From a checkpoint of a small transformer trained on Wikipedia.
Size: 10 layers, MLP 256 SwiGLU, vocabulary 1024, 2.56M parameters.
Architecture: RMSNorm after each block, rotary positions, no biases in attention or MLP, normalized queries and keys.
Training: a variant of SOAP for these matrices, 2649 steps.
Each number is 128 + 24 x the weight over its row's rms, rounded and kept within 0 to 255. Layers, rows and columns count from 0. Numbers have three digits each. The size before them is the row's rms in percent of the matrix's.

# up: layer 3 MLP up, 256x128, rms 0.202, rows 137-171, columns 0-127
# down: layer 3 MLP down (transposed), 256x128, rms 0.168, rows 137-171, columns 0-127
# gate: layer 3 MLP gate, 256x128, rms 0.194, rows 138-172, columns 0-127
up137 084:105148102129135148123131091119130094092099132088123129113145140128114058100091112167107143109095084121138142139146100129173089135096113143115151136148131105122142152095100155102149137078152159110168124128113095119122087157131125119129098128124150122114105111119127091117120133090139142185112146118091157099165170167137158101134101103116122098083128143159129122085117134106130155129110
down137 083:129133172132116139116097124124124105176157101161140150173107113130164173096122173124147100115127136125110111136097152132141129145161114080133105144101179147143119116160156094154149123132127161142130143103130129101103154064113113103129141173129146106126145117154116140139146119136140141122128050115097137149113123127137098150142123133148156174132127082119126076123145152128189122124096
gate138 097:053091101147070123118086138118126121082133129109101099148131163174091124138144094165101105145126153116129132159098101148162123104137115120141120113108138129106125148122112129125141137122112156123138084149108142137116112131131119145132123130126170100113111160137167163140100130157137128132123161130132110126105142185091097109104097131127136104114152136149173064135170129190140109118146
up138 092:147118158150149138080125132120116152144170149138143103124150156100126096115109145133154111131128128132069162130108103120114142150142158102126097149140072138130129096111114157135109144151124157150109074103115166146156107166105160079158089123148118123123134140133171141148111123149126148090110193109112146147133079118124135119129126137116062164145120119176087115110134118126145124164134
down138 104:155104134109102101145137102131110073122105132115103153109115129115159151153171156083133151150094079095151109152096184146178137117138156153104113104109142132122126106091193058120123116112110121153135128120132139142098161117149105130128163100138146126140102120153089096126134112113141112109117091097135138111136179112137146150157109139117144126139098090104112120152108144113088133138138
gate139 097:105143153109174104107138121158123133154081170104099127125107115121165118163090133119140183107119103166152130149131127097133144154123116132144092180119118097096118160132143125110174091093108107138116142122147140106142138125113092162129119122162161119122167168131143136154169125149138150137101149102126141179128111165124099153144140109136118147149127147124122134068114138182138160083111
up139 091:125102145132108117113121177112140174148128114097124118076134144126131127086123151126123125100109123106107131119110154110163148136106172140140124105141124125114149128134112178046143139092133152113151121122107101148068138139140149125118105095122143134141068155162177141149095144161168142122148110110120121120105139084118148122150129135126156098132119090106118083125169118104185134154119
down139 096:121121106118104114158116120119121076138112140128107116143119094131160098117100118138118128134130117154142163169115148106096142188102122180120131164106131137088110129127116102152107108115154123165142143126124142129084162133109133155158092184140127156127150148149105120111098179113128158151151123097125145168149156130119075178110121145130174142160069145128114136132112126113107106126181
gate140 097:069135149089147151083151120133134110140142124147162147146125091155100128145099148140134114170132116083159140120100119145118077108154138148124151092146141114101139106118114139147100142139128143109137110127092123145133118097095153122120135113087129122124103111137160130113049092175153098129132133129096081129131134099126139134161165177104108123170114136107132158156137168122184129147112
up140 105:087118173130168107069151120147144106142163128128175119170113115159099138092118116130112108158109125133155162106113126099110118119144150124139118107109138132099107141142152134121135130151123086132145114135113184132142073119143121125070132120075151132105102125137156118088090111164142101139092140109128083112076122092097125109130154157082114123134137116135124118163108141154160154143100
down140 107:160104074126076145180153127141132112110123131140089125145108124102196105126141139130103137113114087123108122130149108162155160127123123168153115109090153132168141128078132136128114134131147152095102155097127156123092144140156171177129113188129150147171119124122129131125114142130141159104138139128120142157096167119123112157139121161075107133112117147144086139098091143145128109106128
gate141 096:135143108142116140115171141107132119110132115086121189106121171139141134143110114119125166048128129119128130136120130135143122143128103152119169111130136100126126059107144138087108136173109124114124142103094118094086161139134100124128139159127128138118148134164096136082174149162137087178134121132138113151135126145141176159096130155113122153135093129181097125124139118101095150131098
up141 112:132091136140116135145145095092164115123162082089129164070134160154130133134112118092091162073127120134133106102105129118129095137116143140096116132120134146154122075171110120115117124176117125115135177119110153113105124121105101170109128158154170112125109132160089139131145115173116107138118129149115095138141094176125153116144136152157113119163092127171132086116138138136099153102105
down141 105:146151125138127148134124130137139086112166134090175166108130137122119134089057123134134161129143156128162124149126159099147126115100154128114131092166103168104107154156156133113154133122143142120143131110171113146140157100135117148084108144168134168133135131116133153098131145129165131135143164155128137141176120115171098144110128142099130159168114167159153175092121081102094132153100
gate142 099:119131098129124106127111140142105146108180118110112098137147174141137114142112134125124124121088137105116180127129181109104135116140133104126119175135097096129088091097088144114094107124133077149092135117119105113102090127134149099129115127107134117128145105122119142153106130131153106085149123197129143181157132127150112130144165094103113095083096183143133095120113160141167158124113
up142 102:138143122108103154093155160133155165142127122101130108109089131121162097113146153141187160105139129145107156158158144157153187135107156122132097122139114156165088124109114131108126109158094120139128137127096160107161103124155116100126129158127139117160140111160130150115122141077120150081176090153103101102119110134114095166106122098143125136184115129148127126188143116116158128145119
down142 111:148152101114129143170102122130115108100081130086144107104142103101136128128143129130140085156113093110134169107122149170143114146142133117139123125124124137146110134116079135125123064101141079163124119086120130106151091135122122134118148116138133119123124121098141124118103154068202119114124128184146101144138133092136166123136133071071135106106139143090161138144133163116096119144120
gate143 096:119117115095154129124101162098141099137142128165108100142132151109116143133116112127139132100155131116098149179144148088165154077136129181129104119097188113143116077090154112124150160118087137138126104105081143142129117164129167126121134124105131139100111128126134126132109137200138106188102132143134089160143113139120115100139093099102109115130151115125162130117148138151092126164101
up143 095:113137085104131123103168125119175123133121187119100131131131131159203143129127116157144122155129141150129097103126126118145115144066111105123111125110169100120136144147087112145122075136138106088136131127122116143100158093113134126127147154148098097147117100113169102156123151131121133110146175108153129098139189109160145163140139127163163121112104096161148117082112098100134118130117
down143 103:142121111122146159148109094138106139123147128105096122112161107116101148116117143106120136130139135065152151090140126070174072121106141136133129132127140100108129151125137118121151135102105159142103133115168035102127097097121128115112142109146070125154132129133085122118173087102122164111116133112082109129134126160107131135181133135111103126112117127149115118181125134142139118174125
gate144 112:089168146176109140128133133145182117179114085137118117145094152088142148120138094154134126072145162095142124130117080147140085118128127099134139105086144163129093088125182154151139107105131086129068144147151132143135153116125149125134144126124155093120126111111121118108124153085143167126099125116119137113139130121104125145150171122134139114122130146132135098182127142158102116091099
up144 114:166130141092119141160127111133113167121169170097167149113139130159111118129139110150118161158127134119131139137131189097102092075142130133091117097135144087112129132177076117097093112098106140122110149091137148117152161078125152123098132128124136117131169127151129112168101133117173115135142100119124073135124122122183140155148149140116103119108140119070106106135144131110113108111114
down144 111:142130156133118134105177115121131157093107145138109099135065095122115150150151155103109115150109113109146159146122143131097124110144104131138101130168149128161093127092134112154156145188144108114151101103135135120115119103115151154106155106140111127123102179161158114145143167103117131144146075162119166146087144103162155160142104148119118152151131154100082106144107136131084104087131
gate145 108:123169104068156139079183149125150135106126109141122124124144132107149095143184116118174168164150137094157141109117135135148125137141104117171112130136137189137106096180144155121117142120130150162114083116125164104139150106092144126136121131169123114111127148117106190143132099152138097145127150102138125154157146129140148130118136159121175101163146105097147117123123137118135133112170
up145 106:150148123129119162086142127124119116079141116122151091127146140128137129104126160194113169119105118130136130124136132135103115099165130146156108170091111147115080120094117138117122116131131085115129102129115107198124109155119101128098128138153105114105106103171179138135109119108157171122086139137174112146136109145110147170153117111175126087117165162152130120113130094092097156132115
down145 106:139168117140099107132140166159118136132158129141151176146151130139152143165113128130145082140142108142114118118080134135120150102134169136139122167099107060096203135137159113147132158122133152103086117126121132159128172133142151120099106108137170168140145109134163143104133156134165082123117132076098142149111159101133127094127106133126093135135135136145138130140144094106132083105105
gate146 097:099148116181162141117100160153146137167074119139104102131111136136124093140155093094107130106138114120120111119146168143124092074113124092133110156140164162158130083152103142118151146126138161112084160103106143156154143135102132152147131112146133093108152065147110133120116117132116141172119151136113123110089119103146108123123115123123110126106122111076152185091154155113132097142147
up146 085:177138146142198112079143117177107108142167108140113109156108114148139113114169116077181123164083101095116133167117132122154108107113144122164154131130154124114132123161130160152107128135116134107144099146116170142101122130134133143163132126117129126146114092178103099097106112114123124133177148116136120121160087141115122088107149160140140133142098150127133150094161086155142115152127
down146 081:136151122103101094171116158131140143132113163138190162097165134140136188134141091139095118088173132068135131145116158114085171114118128122104153122158119145109108096079104078126137145122125142139145135088108129128106157118131144137114109123146154146115132172123141146133140134180096193118113133123115101114158111093136130115130159117127106124129138114149103086104124119100136145116100
gate147 102:114187183130113145136131150119131127081114126159145181134131097151118134121102114133131106099092107152191125134136172152096133150168118091118165145143133141119143089121132123122086146138129089126154160151112150146157148115090129153095121110075116162131139115169122126138139159140104145120137174131139155153100137101192111110119129123116138155134151151155131166152097113108137140114114
up147 094:132179156140103133153134134142097106177096094170140137104121141164110137138130122126124096158076126090132147132181196121120118163160111131110170179147131118123173101126172111141133172115118099113099127116098140131113152121112156172092128106099110142121128154116149127118105155116071149119143140118106108112110143150163109115107138136101131141141152163138110150157119131142130133081128
down147 081:163137111146107128132098146122152134107108145114125163122153108110136133129150139098119163165141114062129132122087093143108159111125156145159127128168091145143098178115115114141152127163123176093117124132125122137066169110123150106130092092163148151131109129170132128122166106156156162141150111141089114159142136156113137109096087162131153140129143100145109126126125133123056117117150
gate148 101:121144150146091111150132183134118141095120143148119122137131155148119116138156123118057126194184131114154129127165146124149115138147144115137105127081127076143131169110113102134089104098119113122128178137125153128106138137142098109145120137153112113118119139103135128119111104156065067100143126089162118138091110131127113165148101140179119123122143106161119165146143127129102121100120
up148 097:154138135109142146112114131158077125113151130116151136091071090112088116111167124136142075143138086157144125110104168112110065118125137141160147121120174120141165156141116118125101135121095117085147073161076142175124180117114116098163105129143096109115128112098120116144087121099130150114146170127109129131112150128139127136118116100118115127135134171099153166121116145145113125143126
down148 095:160163101133115107143133111131153073124133158107147185149124150123177157142112112149125154109115148094121129086111108128131143140149150114137116119157101169114099100136124117134121157111146144145135132109099143116113145123149157146130192127183163148108161098161101141075142102101163129133130087130142138127107115137116133143149152173086117116101124078160116120144128133111132110088071
gate149 095:200157168135134132103101136142100106166157159102135157100116192085104130160181150143134117108141088101118130084099135128102130118123138143128165138092118169094150144108141101118136125155123123110123149114122078116142113113162112115117101126113124175130141122182125131163146149126162113130112136164133146127119177143151145113164135126099127127122169132095106135090115092131148137130113
up149 090:101115138090143087101136114132171139086128156123178171111142124121116166108125170118104109165134152150071109168138153101122136130123125125143102133135131095077130127134153156121119105120131098142139136133101132122094113120096145073130161119122103134107135089115151130075162143142128149176113130096156171136133110128120155119095119128119099141130088134183088125164116162121096132116096
down149 097:142122127137136110175131138088143142153118119113104084134116133115103080150104133149128128131132125187161118119104118139142112168122114118073151112113137154130103121164167134130120087138124135156078108150167119138158112161126123168120152161143157081136127149138080122119104124187110146123155102112081120131133107153116128079139137146144118148138107120153101139120121159160134167196148
gate150 100:121146135097139136093152132169121128142125087152105137142117106107101104176131104122160107083097106131130118140128126075146095147162143125116093112126183121139121108120133109142172122144146131171174098101100094130115170055149103125121160096090126135123102154121086152129087112131119108143127138132104149106178153109127103130142157131148114116133116152148124084139096141116084120114129
up150 107:133118155151095129125150069107150136095115137119123141104089170117155153118150101109104144117151091123141097125093162143105172111085116129159090154111112131126111141139140145088122119162093103127134144124201158153160130186099127108110125146157130115135112083155155146106129139120125112162165115151143126163080115123098127143146106122130137116129089121147131140147138150159168124177117
down150 109:093123131139177131160098122110142159153117107111093121165109114140094096120129135087167120099134144099079117147144113111109112105151088105097098152101126121087091116129114143082151128131119112174152102110098131123158138149174129145107122168119152120164158150115136143137125119163146104132123123141159155156123130148128107138105126082125133126130072168153086146129196117111154129152126
gate151 099:149177104145130152139150126089115158123145154134129119133128115119144148177098175120175132145131100116151140105120123068144135128163104162146145139142168162171126109130108159117129114123087159108159169121143098118113104121093153097163136126172162137133076118153126162117083131125154122149129112184117146168105136139144131116106107143123151107155126124084107132110118119173115135171125
up151 107:128150149161119176116150119116140122154137157140114135117073172134134149172073099122156144114122142145162146148131101140182138146120122129148149111123153099122136186128106130139146129129115169132148125113195071157120125153093162111134157130098163116122155118173102122136103156151126100112143126146134104168102069136134163100118115138089137145130137104116096143126138132144117104132163
down151 093:109138123147133120089121149145139116104081135139172096131095098122101137097145120089109116147123120124091118149145159114084136082103166184134155129106106104172153128103110094145131108140079122107153134119102169159126178136158122126124103129123145177147147128128137108142102140101147126124121183161139098157149156119128152164123148116097110078137151146118147164104108119124113159164140
gate152 103:150129129167112121092082162170143101163172124144139131156129135126151126199126139142145170151126158160152151104136110108126171126131097130086133178125124092129124146131146135128170119136124144105131146135126147150120109142162140127145177120135091109130171124092106142131148099113107118165152135100136115129120156145140133132183077114157106110128121183128147196141120143154123128123133
up152 097:144095168166149110111139088147140128132107083133088144149125136145137142166134086125121143121155112113106103151100110118141144135122097128118100122132135191120138122149091153174095102128163081094164165140144113085131132104112132113132127207152137120142157166138161138135135164106116086109146173091141149126155143123104127123121120079149114139133150103094123110128127154119143127105154
down152 091:092100114110139169147102129114136118137152149181142142110160130090145106126091137185158097155102140144164113086126114131125107148124156123106111150135116088109142135148116101073119140120068144115126075136121143165130107135132126120116122099089137102096109142095121102106129141143120121131107131144121099159105134131193140142158138161152111126128146156194131150164153112121105116133083
gate153 107:130119106112093108138077147144106147145123125104122127125119168115166121163150134097111155166139092133147146146139146109116112098157133140155146137103119123143114138106167110118151157114119145155139148132169146204137140131132109133175150146099138131140122113147119149131154191122060102148101109146123132162086096124112128109092170142150177121140145137117093115143159137128135130118062
up153 110:087141174152125116161101139115132097158094125132135124144128105111118120114118140126131125144114139131159167099147166105105118156185158145137121095062114140139151142131182147109147116118127137150104128142144134131157164119079092120141149165164175160156122074103102135123151145125076127147124119124188124114127095098174142124114107148138143153124118157130138180128132146135159117114138
down153 107:103133078144112115102114158128144145170104133114119079103122131095131150132125114173105120156138104125158121131156154139152109142132118141105113163111126116148150080152111143157120119140161145125107144142169131128130103153110098153154066120109113129185119129112092166105095169133062111118141110065121141148131104152111129136143122101145123130096120120125049117140156131118107127096125
gate154 102:127104105098129119161151135130153129124133127144116142114136145180170101174083101101149142138085118110109118090101149103153115105152143150152148107112134108121159081139140098090147107121145123131109129110061127130110140085119101120175122077121137125111079141124141131105131148095136128172096086100155162150148127137182181151130097140139122113107123154115136120152123113139106132157110
up154 113:125114079112120091145132137144136118144159129173136128105122133132120120083113128117130111143155167094096122117141131114154124098139114125122147081126176105116154156115149096080143079072156129088154124112100137094159130118125144124126095110140132148157118141131171133092115148134150097137101118126124176118139101120142194118099114116157126154110116187074103157152144115119112139166110
down154 099:098138099122128128091137141122149121097094156131117087099116115137128139125119124131118091161094121151108104114152155123107114126134165175125162137104096118182175153090146135132147135119113131135158200132107179149145143099150122139118126115122112147166149145107145083151109139111130088108125158128144117142189134103122118187126119113101134096143150149134147176104086131162109140153111
gate155 093:109154126096100145136179138116127102126126141124109127145108131132139153086147099114092134132083081148152127162106134153119122100169118147106172113160180152144136124110154111145094114164120112143124142129147141105140069162143149123127122078131121087174101092131139124142170143131092124120136125143130144141094165107107144127121086150168102153105128093151165090096148113108133117168104
up155 088:127107155174121167126104100104102125131109125149125143081153150163146136116111130151071116098146122129079116155112172132111119107111116096098133140110096145111105119123119129106101117089133087095149167091156087123108130122107124153154134158139174145166124150104114092125142137094101127117106098191121151126119116155170094130126149112127119121116093107108149138163157155113129114077143
down155 084:123106150097129171133120134117107148131128155107167072143133160142107140140130140123157135147109113167116122144124084134076097147084128176144105149084166096111140121135108185147115101147085094137128125139146139119156093124139110152094138137110056116140098127083156151151117141144159122128147154147145118124105107133093132122150113092172138127133148161143163124091133123164138137156119
gate156 098:129169090091149106123144152120132166114145146104142163123078094140101101107098131128135123176134093119147145139154141130128116101146113117129141110129130117146116134152139135098118142144110138090120145166107146151143146172111127166128108164121129165096118106137133169089121152100118143155079086154099112126089087140143108162124106087162114124106124114103133146153082137132154191111075
up156 111:132137095084151080129124139143124160125131148130127118158084089145097133119100115125168110199111107118124155147157174123098129115140135135132152096140146098128104127160141151098161151157106139085128088145116145161108132142126120160149121205122108157090112127136140163108115137117109141157075110150118102111107098112156095143115094131157118111109130130099120134150104139117139165114089
down156 109:102150133113141130088149122175126132148140133147120117105160134102141177143103161136167121140112152142108089141084143104119116126138128109136123126135156121106112093118121184119167119164159154104093175137141109109131164150112145167131068140113150122126138130156093097124104146127065156120134090176091108144119153110133088112130135169123109112107140129117133075152145136141167156106133
gate157 102:128148144125165099128145161113110110108112140140154168170151106151150156113075127169083086113100087110141164139123144123122144161099163137148100155155133151123164169105126145137123128126115113179154115122132142190169149141089149116133125087116154128148164132124109108124104164136155107108135112173135132086110106130163147166131142149139117099107118094136130152107142159127124154138092
up157 092:148133094142083101106128133123132114125102145152127151143161123134148108117143097130090117150138169107184148163130127185149136113121102140147142100140117142136141105129164150139145101133083155120146142092113162131169171131120092145139136107133145132134155084121109162137094157101091159116151116168098114138101110077136154167122125098142088132093069136132131111138143179110152103135113
down157 098:079124149135172094125133116085095121109114152040132133120080098121147134144072132158129132141155091136151125126147145136083112108083105116112162159142103130129147122127108155138142134083133116127100122140158119103118124114111137155126123145134116145152144138160132121142138128177094097106143136116180136133069108070120155145113107159147118115131123141131163140129163116109149167138136
gate158 099:142130171116148136084156134208156089130139147168112131137096126142136116123122134117133133156140141122144130107117160123085137152122123098106085117135121118107156176139147130157127102099136120119146089074137115111118130136164144119134141177138131145136120119171149131082133113148137143109163200121131157140143111130126100140133161133083081141134128134110130173132132156084152125135185
up158 095:103130117097168092087129120141086118134068110100137127103147101134102123171159123109122166138123128149121125146117159121095143147112157118142138145125167133099188147155134145114108081138106124118132157126166123120107157138118154119133110160120128117115088127171118183153179136166135119127164176162145090131106107128132116149122147124100181142110124117109137140176122080111138126139149
down158 084:152137121148136126147168159072138134200138147136142132138103113131163124116149101156120121120144153093058116103115146103095143087133133144136141146140131123080090110080158099117122162097129157135114134088101132156130166129110172132160117138172151150113123086118126124094127139115088133112126107078095088115124141146100124128120125172122113154116139154118092141123144103119127159108115
gate159 102:111140091102162091119130145116120124131096126138155132160148095152129129082125113129125138087189135163164165131142121109119127170113138144087196075104167126162136153106152121133093128151125125110127111120067115148110145105172132096141110133103118155117158102145154126147166138119076140130092097138112138120121158137094137123167132114116124154137104129065161124117138143137130121115123
up159 093:122132114183140101100169143113133103094133074168143133131121130142128131142130133151150112128133136074088109149134131147147091139137153147166136081117175116123136056110110134142161131131107149128120127148067087091136139110109150103144131138134133113134162116169142119137152117146149149112131105118151148123143143103136169127205088156112118156143143120137117156117142134159123079151113
down159 094:144148109114130149133100109105118119120136129172138101119145118129101179144130132119115150112158074111126151176139139134102107129104095105177102125166085148113120129074126126142115101188116122151142164124156124095136113098104131120147140120157157176141100106119083134122135112120140132107125144088163095098160113139158113132117147116124182115123114104109110067111137156108090150163106
gate160 108:126106134134134100153120154140121137158112135134106161104125133104122134090140132124143114127191172106096153077165122089116147117094118106121158124111091153155175122136101106127094139127164163096136069134113156188091125137124117157141172143117149093097115131129133154149152151131171129111101125136132135122125162115078138115123161172104136140102120098178122148119140148162137134103125
up160 126:081162125128118148098124144138086127093147099118134137139152097108123125158102131120085150151081115111131128181066122133111101140135130114137140130133163111119122088103117143143148097103096124143123169117117133086153145093100116081116088123134119147178149175127111084143104121163106131162169136120102109155116108131131132125162107072131102125165125095115143092135117111115116137162156
down160 100:098133119105112135127125128160097135135132136118118122143126140149126121146122111120101140120068136132154111106142124111153112174131112079132168142090114132145134148120162127179122157156135138162124110120092122139169174146136127110146176144065142092126129083110113119196107108093103142166151123150081144155114150150127137144144151134184116141115163158097128121162176124109094129116111
gate161 105:120127112137085144129120105141131129111101163151092137149126141132146165091077084117163078128147118129090122118103138117130123125137122124124139145117137098061138113140140123085135177116117122149109102137135153151119148137127096184104113088155140108138121150117114103082135094133162147116130137106089136124129133106125141147130148181154092160114107123157114204140140145122094163173147
up161 089:149120178134126119150159119125128162137127127196156114118152131116144132116111162142079112116120147127142135149134131117112156114158121129124160162119178120131123174123174108144115144116126106092081155150119127126112113128131127149160113102166166132108135159164148098176166132082127090121136209174163130121142116149125118152166105136141148115110146134137127172139110170139123118137108
down161 099:156130095086119087172129162100119119132115126122098119105105104114147095154123119142135131130105134086153133106127144135146149134136121141118151102130052107134126094158100108130113103100124117162152082123124137134117151101139125090132144167116108190173131093107108096130141159175167116161151133117137168123133109122056110115100092119090130136131141119098144141143129152138098128142162
gate162 093:113124086100104099140169134100105145145123093174122123139140115105128128162135181124146098147158128102133124104109167109169138128108173131122175107097140137104181161125143107144133114134135137105106095113159136128109101108115128143091154115122101166119134131160149131124123119103117151185114078146088131175097139131156130140139158092095113096076124114132140106118115154141162128151092
up162 111:124093177153136145105112145191128091127164143154122106151120146138104115141102091107133159109090098145130102106147102110132106139145069110130134136149133136111081106163138161093122121110126103144132144118077154132110167165155121136150121170163151076162122136092096126157147151103099099114112124141154112112172127122149088163128114129143130147158122147091108164129133103141133139106127
down162 103:108121158074157121153130138113115117112108132085127152159106121146126113110100128096109152124095101136148150131118155152152089134089126143132087119139117127142170132117118172082122110122164143078189118137103139101136091146109071144108134151128115113104121187167172118118102102140114133157129155116155127098115145118113145126101092119126084140107102140108135130102096139120119115164075
gate163 102:090142116165122152118100131114119120127111142144140089096118127127118148096098105141095113102085120127111112108140124092101098144184107090139137144096166167121103139151086149103147130147147140156088164139131137154087115130117161175139124159153138180152117169120118144136159128115081160158147099123118142130118121161078161096137167140126117105116100116126125143139134124090177104106151
up163 099:112181123127115160136092143127090157128124135140104132150114148098090106088169129168120093135111091113133098143105135145082115154076129109110167161122138124148117119082133120127148142113114124134133136117157116129130099104085117167097087161122152129131154126158145145134092133160149189115094119166150085128139139093100145101146116182157069150103122136109125147120147131124126120127129
down163 106:132141123145122127179189150101163128146193127066146083166124111133153135078124140128113116151144167096134148129151152125114135150149102144148149145089180111124084113155130127117129090146141141120155108093136128176115097118120158137156155095127156142127139118113084088122132138129122128108106139103090127159114108112121144154136121132139090152139121123178140088156119150140105133115163
gate164 106:145151113118168079138145149095124131099134086127131131097126173126143117128127152153092065150107151125114123107122128105117127152074101140137114123127120127135130143119141152122139127143138111113147110109114139156085115152146114089146135063146079138132116140164113127201087122131108126158128100103158109141106090056125119125147122177154134130114111097128131103125129113132074136165142
up164 101:140148169105125155119096142086085145094098139124141105086088115148101140129109193133115114182100101118144160156095119111147146099112100146159133128149145140131110152136129100178118094125120112139149151124120169142134110147097122130150141147160131115116083153100152135076130097158111132144147124164140132175126154124107133100110155081116125116120147120117121179089122097130103117155104
down164 111:135121129110102108131158100109106119118134194131116152177157116179148116164086126148171126084130102080128107094112128127142129137134134151165145127109133133109151092140138137131116116091153111126122127122125126119129139100130151166134174128112079128147131179098102135161124128112116153122123083109117153133092118195074127147151109161115132165129076145128117123095123146130091141126096
gate165 093:112094116098177156085140140141112115117128146163094147138134088116108141145087125131145089149113113140144126161088118140103100104132156098129115162137111120123179129119192133116125159152120139151109124118140133154159161136143173108173123126116189140094140135155107095128161125161133109111152100129145110110114132175100159160121131135079117158117105119145119126195110139127148136139101
up165 099:088145124137087144147102102132114161151156112099127100127126135105130119105131119115113142105129161129140140119156122123172124134156138159126078103110122126140082147119123157147133154098114112114131110172121075092122151088113058154112133111119098117152154133151138129148053137121114112083128110118129100146155124087138126109126133083161110090147129192103121151074141119117113114126132
down165 091:118085146123116109099110103150118125050118130180124130105175121132101126162130131119155132134123083156177125141136132162142104167124107123092113080090140115176179157160105144132110109139124063128152134146125140150108137147162121106115123114088119115136120150149141133174158098135157104130110149163134158154127119144172117167135106093127142115121118116136163129150092132147135120133131
gate166 105:097157142124147104104135152070134130104137158117128142129139128157069106125145135123098131091103144162142087164105136126118175144169109147138079098148158109161125148147131115113102130085150151178140136119124109128120150098155117125158130134119088178129159130154109105131136117108154147130177134131092109117103123095127120155144135168172133112139142110092124117188091123130164154103128
up166 102:124104128107129128101094136186102119100160148161089153143110119153148146128100084102106083134131098119129170131124107147130112155187150103141128114130142136107103147129143145110110180143129123137141119157124091133120128110119152152111084146138092109185136110120119101127084127141121078107121131084173132157180129168114133106120132091118148100096102104114115158118140133163084118142133
down166 096:151154153127109107175140156148126138117104125093127091129113148082120111144123167119131107137113149186105085142160124136164149142105155125122095166097146123115124116140116150119105112093124130165147184132098134166155127145121105136108155152107158144103161129077171153136163175121130127162070124148130164097087126105135163138148153105138129153140154152097109130133113119120142127165142
gate167 107:156130110123145115143101157157124111179159121143118127126119131107169167115118167132122129154155163106106082144168115131064135163097126151093138112109149126131097084062108135148127133098145115135125087155151142143165116126166112131121143138112101115125133155133140122156137129147120133127141066147149138130146084148120157111118169067130118105164078124135137163129121093155112113122111
up167 104:098175088107147109175122156137154143124160137158080152075128126138118152109147167099128191153149085127101108135131154142123132137149121185077138125100136114145139102077089136109145129111163154114128125081143104105139125117120101118117144084147132159132126143164102127158114123131168113136110112129154161129139107128114144145138130114142114146133141151162124134144149099163121068108110
down167 110:172130134146108159105136058163151116111126140144102100158098141091136150119089114127121168115101125144115128127098090142155167184135125130129129097117152146105112081117119109085118128136132122129092121130168156157088129121097146107131121170078119148083101107135129135154128134156122088083135105106128129139115121191106119180148089109122132132140129132125149120137098096109153117110128
gate168 112:112125097096117147133103140101127110140124146129126134148130128079143158103111172120153117135114121121137101136100170142166103120132133139177133146089101128132116128111138098119118122128135155140150092096129079091086113158138143125099126130122090133129158167142088164128118121142083146144146179125161140153151158125100095136118126074201122101144108128115061143144128139128097134083148
up168 094:133126130167081142144135115131151114122083128091157115137137145111137082140130157087126185130157132172107143139174125133101117132115129150103154103125186112159108158118119135113137128142132090144094132126162161105135060110116120131145126117135145154097095111122186137119151113145142097128147102073131117095099142128135163117153125121130169177094124081134151127143127127121108168139132
down168 107:154078095130132115104165088097100116146141098096079113155123130099124132095153155083109154153130134102140159167083129120136147140101164136181117122105157121120174120112129149141156129149143129128136149118093111127178131088104093164131110124084145124092136115126132108158100131099126165134164099149131135120126162112130100154120125130160129113117126187138114133116123090163130141131176
gate169 104:157145155177134116116111100145132138115102085117130110114121138113136124156141156147102161079159158137147119124129110103112107119172109109127086108142118133087154133150111128110131154135140131114112126156131183111098112129132083094118136153118119099116133145138098113101176137171113125152150106115103126158105139085123130052101121116137146137144105091123078164189094106098117143121158
up169 123:122136122092128119116133104119111127104125091142155129147099123131112115178131099128138137129130093128125141111111102130125070126107130149101118076137130104149134124163159126164109094098110147109181129173156093086133175107114149133121130083142114114137133111152132182160131092137131118127105144106147094119133136145134058092162118093164147114085132106127172143089101154140109092112137
down169 117:110166141136144169168119162103121127162080152118120126131148137135140140138125163129124130150146111127146120119148125133133129118123139105114088144138128058148094089133105149112050112111092144143114189147133157118132128145108131152154141117115156076175139121077112109136148103196132159107104107140119121157181122111121146143152097151135138119107107132127115118162100129131154127117091
gate170 091:108119138117131095156139137142165122096121148137125117118138167154137144088111151095103163142120129161106149131096105136125100108097132120137143104121113097197119118131127136084109103116103097148127154124173149152123127167140149105176135162162153126161135129137105149140088135137119113141106065140116139119146134127090101144091139150169185142089146105116115102124152131058114099111125
up170 084:122103109146124136156110133148146144128115108098129126129134132176165172171112130071086141127136137080120095108134156161133133116121122116121132128146094133124127114129102097137126150119139112130120163089145123106178083119097093100094157135122180133146125154151134141089119102132163127119126124127117144118085144121069166140090131098171136097138118126161108109116092127155059115088133
down170 082:143111106136098100095128132146150152085108177125162078131125142105105116123132085119156089136107088188121124116111128105052124149116107180115127082084125100160156124131133122145143097139121114112147154152151147135158118145127101132160118138121115152155092132084174142124094140122147109096156159127137116103156123122159153151149153103147126113130139158119150129108124155138118125173116
gate171 097:116146136115163113137122160158138128160112147090142127145150082094141151171131142121113126111114148137121090122137156060129096143167078093144139161125127162144092129120186171103100125117145111105131161121112086132110158132156142092141115108126114165150166084138108088114129115128161174106124108155107125111163155100142107134096110136121089142121145164137109122114111142124152087122127
up171 093:149166090135123110150140109142100120122125125186153101120115128112091123084129118121113125121127151144141167163145125131130141116133114126129065141136160155124075127135113105106159136101148074167118099110153103105104119091077134142112124114088163132121121123146121169074145119080143137110135184148146167087147160097120120154119119162134125139139135121120157120132124166159116145176122
down171 101:141101162141121119134140099112129136098113096154110143165159192155130113105109085103161143102121104094140137135118131126103169111121138150099087126139126159131136148163160138175129175134116111147134123146153147110096123110166179180099114113141161142137118137145125092183115145152141148160149152111117124139133138164105134115126116124149154131096146127174135138073091140167161141114101
gate172 101:103132122110116120126134144135119135093114135137111140142040109171191112110143150088192161085103121105078084120121167104154142121112118103079156128138152113133131132172151136107173132109126118152106118165147147118136121118125102127098108168111106108130149109117135137173122129137155137143137150130128119151119113087113081151117165167131115109103112162102112144138129121121096136132131